config.toml
n_layer = 16
d_model = 224
activation = "swiglu"
attn_scale = 0.125
init_std_qkv = 0.0296
schedule = "wsd"
decay_shape = "sqrt"
doc_mask = true
steps = 4310
Each number is 500 + 50 x the weight over its row's rms, rounded and kept within 0 to 999. Layers, rows and columns count from 0. Numbers have three digits each. The size before them is the row's rms in percent of the matrix's.

# layer 2 MLP gate, 448x224, rms 0.0871, rows 0-11, columns 0-223
090:452460488559532452545483467460572609512483544576465505550452529458412442473550461432551366478505543497390574564553493495471518452510604471499541446431443435464509505565498561522503490364541576492439559504400447572545494509544468572511453508515560518504470443527488525393522497483551404458478554499543565504491482468524458433479533436539541568437525485525543454475525475503436502530397568523463507589528451482447487591554514513436397560465530459506500587503495501455546504439444464549563470548466544507496574515447444577538479466465545553523537570553511489539415570462540565463499499484497405517480490444545563401516544410395462615573570508538490457451420496517416468506488
105:492462550447565473574526562495574553543477502515498533474442480518426466561410485446411385455363497480569535426564538570532420487521421529534418509464452398447441542514428392448460427467482543428503414520513528473476381559472477488507545534518553499453486538470474455538541515523522511502540488554508575438442571549521519543560512524561444411457525570488526508540500604478545477523455572534425528541459526576520584482583477433531494523470450499425477495453427471562437642495506576475458497384468464514428566504551482535490471568579639460480559437448569475503504506541500523512479508483524520471484513485534506497465474528570479487527496619486413519563476487509520565477605
092:546515525533542510543545511439472505550465587551511490536464537511536511494462421517540525524561553472454510419448496497479491494590558615488382563398535536557511537512475411534417542545547497488556460510555461464573476514490584467494507429578517480518479520444506500474462455457472556530550475442487527605492455578575488522456425485495620448536539488459490552358586462558453560533497549466485471501520587501535490535607528560622551474520456447568576510411406471507519552572547489518534512448515391536540533575496468563543581470460497603406483460501431483506483495488477486545455403476416439524552586487532481469496441426465504506421538503450433457459399431497433511414509
114:487467442485557528415482475462525538513570422500463509576513488624445481426552384492475491502510498467458598484583422551548473515568502625469393471507408525472548505543488503496481493461518610512471529529392488533527437420508519414482629477493510554421526453561528464506466582528561558524456492481486470563577568490486434472556540515434556559518482461483482469572488424405522508463455601480596438543499452505449575466494538550513657529468561425452538519558560473449546493535481462512523420489425476471421519528469515518530473501463635458487511462452407468425455564481523489533471462478540531483512474488553570476493543477516517512446521534445425479548553423570450553431431
089:468426513456602485513588517479469523462571525536501583496589477555487473407408491523512588514455436485539517515600561441492490502427545446571528538499561413508576518517527492539446448507516507429495584498452502546524497452459497545539446584527444436486470425564540486619530474498449545480442460403483525500517419499560504405470458461515513442439600563454563490518480526414528368553559493488583492516508429518497556508558500554490544512488520418473604556427447457482456462591538547454551486525461527417545536569438496473582481456472568483416524494579494508440454469447533380473519512499435510510571462439443502495537536446505428446563444543509505496437620484528488603420524
100:482498519357559467483466437515365541438490551451486461477500547544520463515457480502505435481428491471535528527518549478468656457586494527474437454390535439401441477635480530567508484481424507515513507490489494417482503495507600401481522515465501534531474492497487447568528534549540475493527537502524490545488565542502463547572504486483509461526460491571461516441457578495491436559493510507516575505539450403514540460567549429586516441458500566504475433440581550625480534534577484407591547471418484568508552408533472593538449450406487420459572434550379460458527431543503546530526476481542494550555578482547483427492566481570513534481462475502562534456529520429509440573494
109:519549504484414542407510537392579474502565533555490527484518516435589547559452490548448498506541610530400517576456513476564511567463527549611457584507437501479531497540530576485513454442474490499509488596533495499520478567516508557469510513519556476519512550502501483471433479478500491442565378547483473580438380500468503492432377412509507481456503593509486453483365471511546484507427488480588546535517464527395530542497484489446482546500448541532500548462553523505498553513574481464477561508438594515520456424450417472509488557412477491457519479506534484516544519519543576583574560454491514476530561516442458508582591483454436609555409576590501517397505527496557453556625
099:446482491516403582561578566482505546499436530451438446555467495497490526592503485475402424457479494478548519547490488568536551567529524565585459534538480533548593470532519538419516488402533484516495443507501561486473492523541389412502576463511523498488542531550408492433559469527470478450456567490531488524613502527368500508597464482475595502632544448509478564518531548600501458419487458538497484429461412472482433514565450502518552481468484574465394433396574495460540498502522536428462456459408495473494480514574561591510476506543522550524442576527426532512469553584562503458475501558566538548513504465534414582481499515433512555491488569562429547524511576518467377508533
103:470492408473520423507531427472539531480557533472446463417470431471489473435435420418482552517387455446584531526548500587490487556580472527489539477556585601441561381457509529458485481537515520562442518569406525537586445492497563536496549505497562518494529540557431494518535491573482517432429504449391542470456517572568502542482555479534539519412499519494493513499446431490445418536472490559530462528493551527481504486644507530490496452428435522561563492453504428439462535414434543493383429494505564530573536505507531485486416442562471473470523430427509483516503494535511485514496497585476501567525540536473465615496513503474512581587568555390514557452430385431475495474595
102:455586520493394570535471488473542429469561560468400461469471597554510509591564517524468526516455513520534423480560563495407439484492473487526438463487499481435501444498525497508490392538635532481523519435562441477529514543483519448464495471599432540397485439394576517451450434521468502501592509453383511549497546592601534442513492462527433469527569541531391470482456483474482418485445545582529527485419482486493541497492511522529480398568457508366547562556480637503486494485541565419582527441458568464529584458532446521469525502429545538474559635537501521527555570536494536499492487535502467498478453416538465466499547503556474506569512494543516440538553555441494471509481
102:465565390433502459472437419530462457473504486579560478392505493471419495499450507519477526437499487547530456601505566612509525410603461552509522477428434467461563413462552476448513550463470443502474453544541382531481440467432539547460542517516597518509364520520402503449510481492511520610517492531513462520524566495532502460567436518493500509451533543491561588546545507413483491536471518522520542593430583625477522499487549432602535457467392555492485516418571492507492514596512448439485511588507468463463425475525609472520452432457489501522492504558444513533542389481514499493543519596497483481447499463467468585433459532438493521511497592440509595466516597559483499513506
094:572529464528459497445536577528447493491542530516492565507470524454537539542483455445466446539467417508607507523458579489484541480600606472503487502407483498519582550510420378539542455457555525416440460432498569515388485442419471511543547476449546529472469547523544506449499474438515514488536371464455519475606452468542485449476478546475501489485517542460578463430537513432515531492486608545523579468424511503541430495550543420462481492464534536510505498489518556505475470399566576472456534502513521534489471579498457485474414465553487525407309523544525483567450533520617507439459483476503545587566463468440491450399547403428502568503445451485485503391448539473593521508526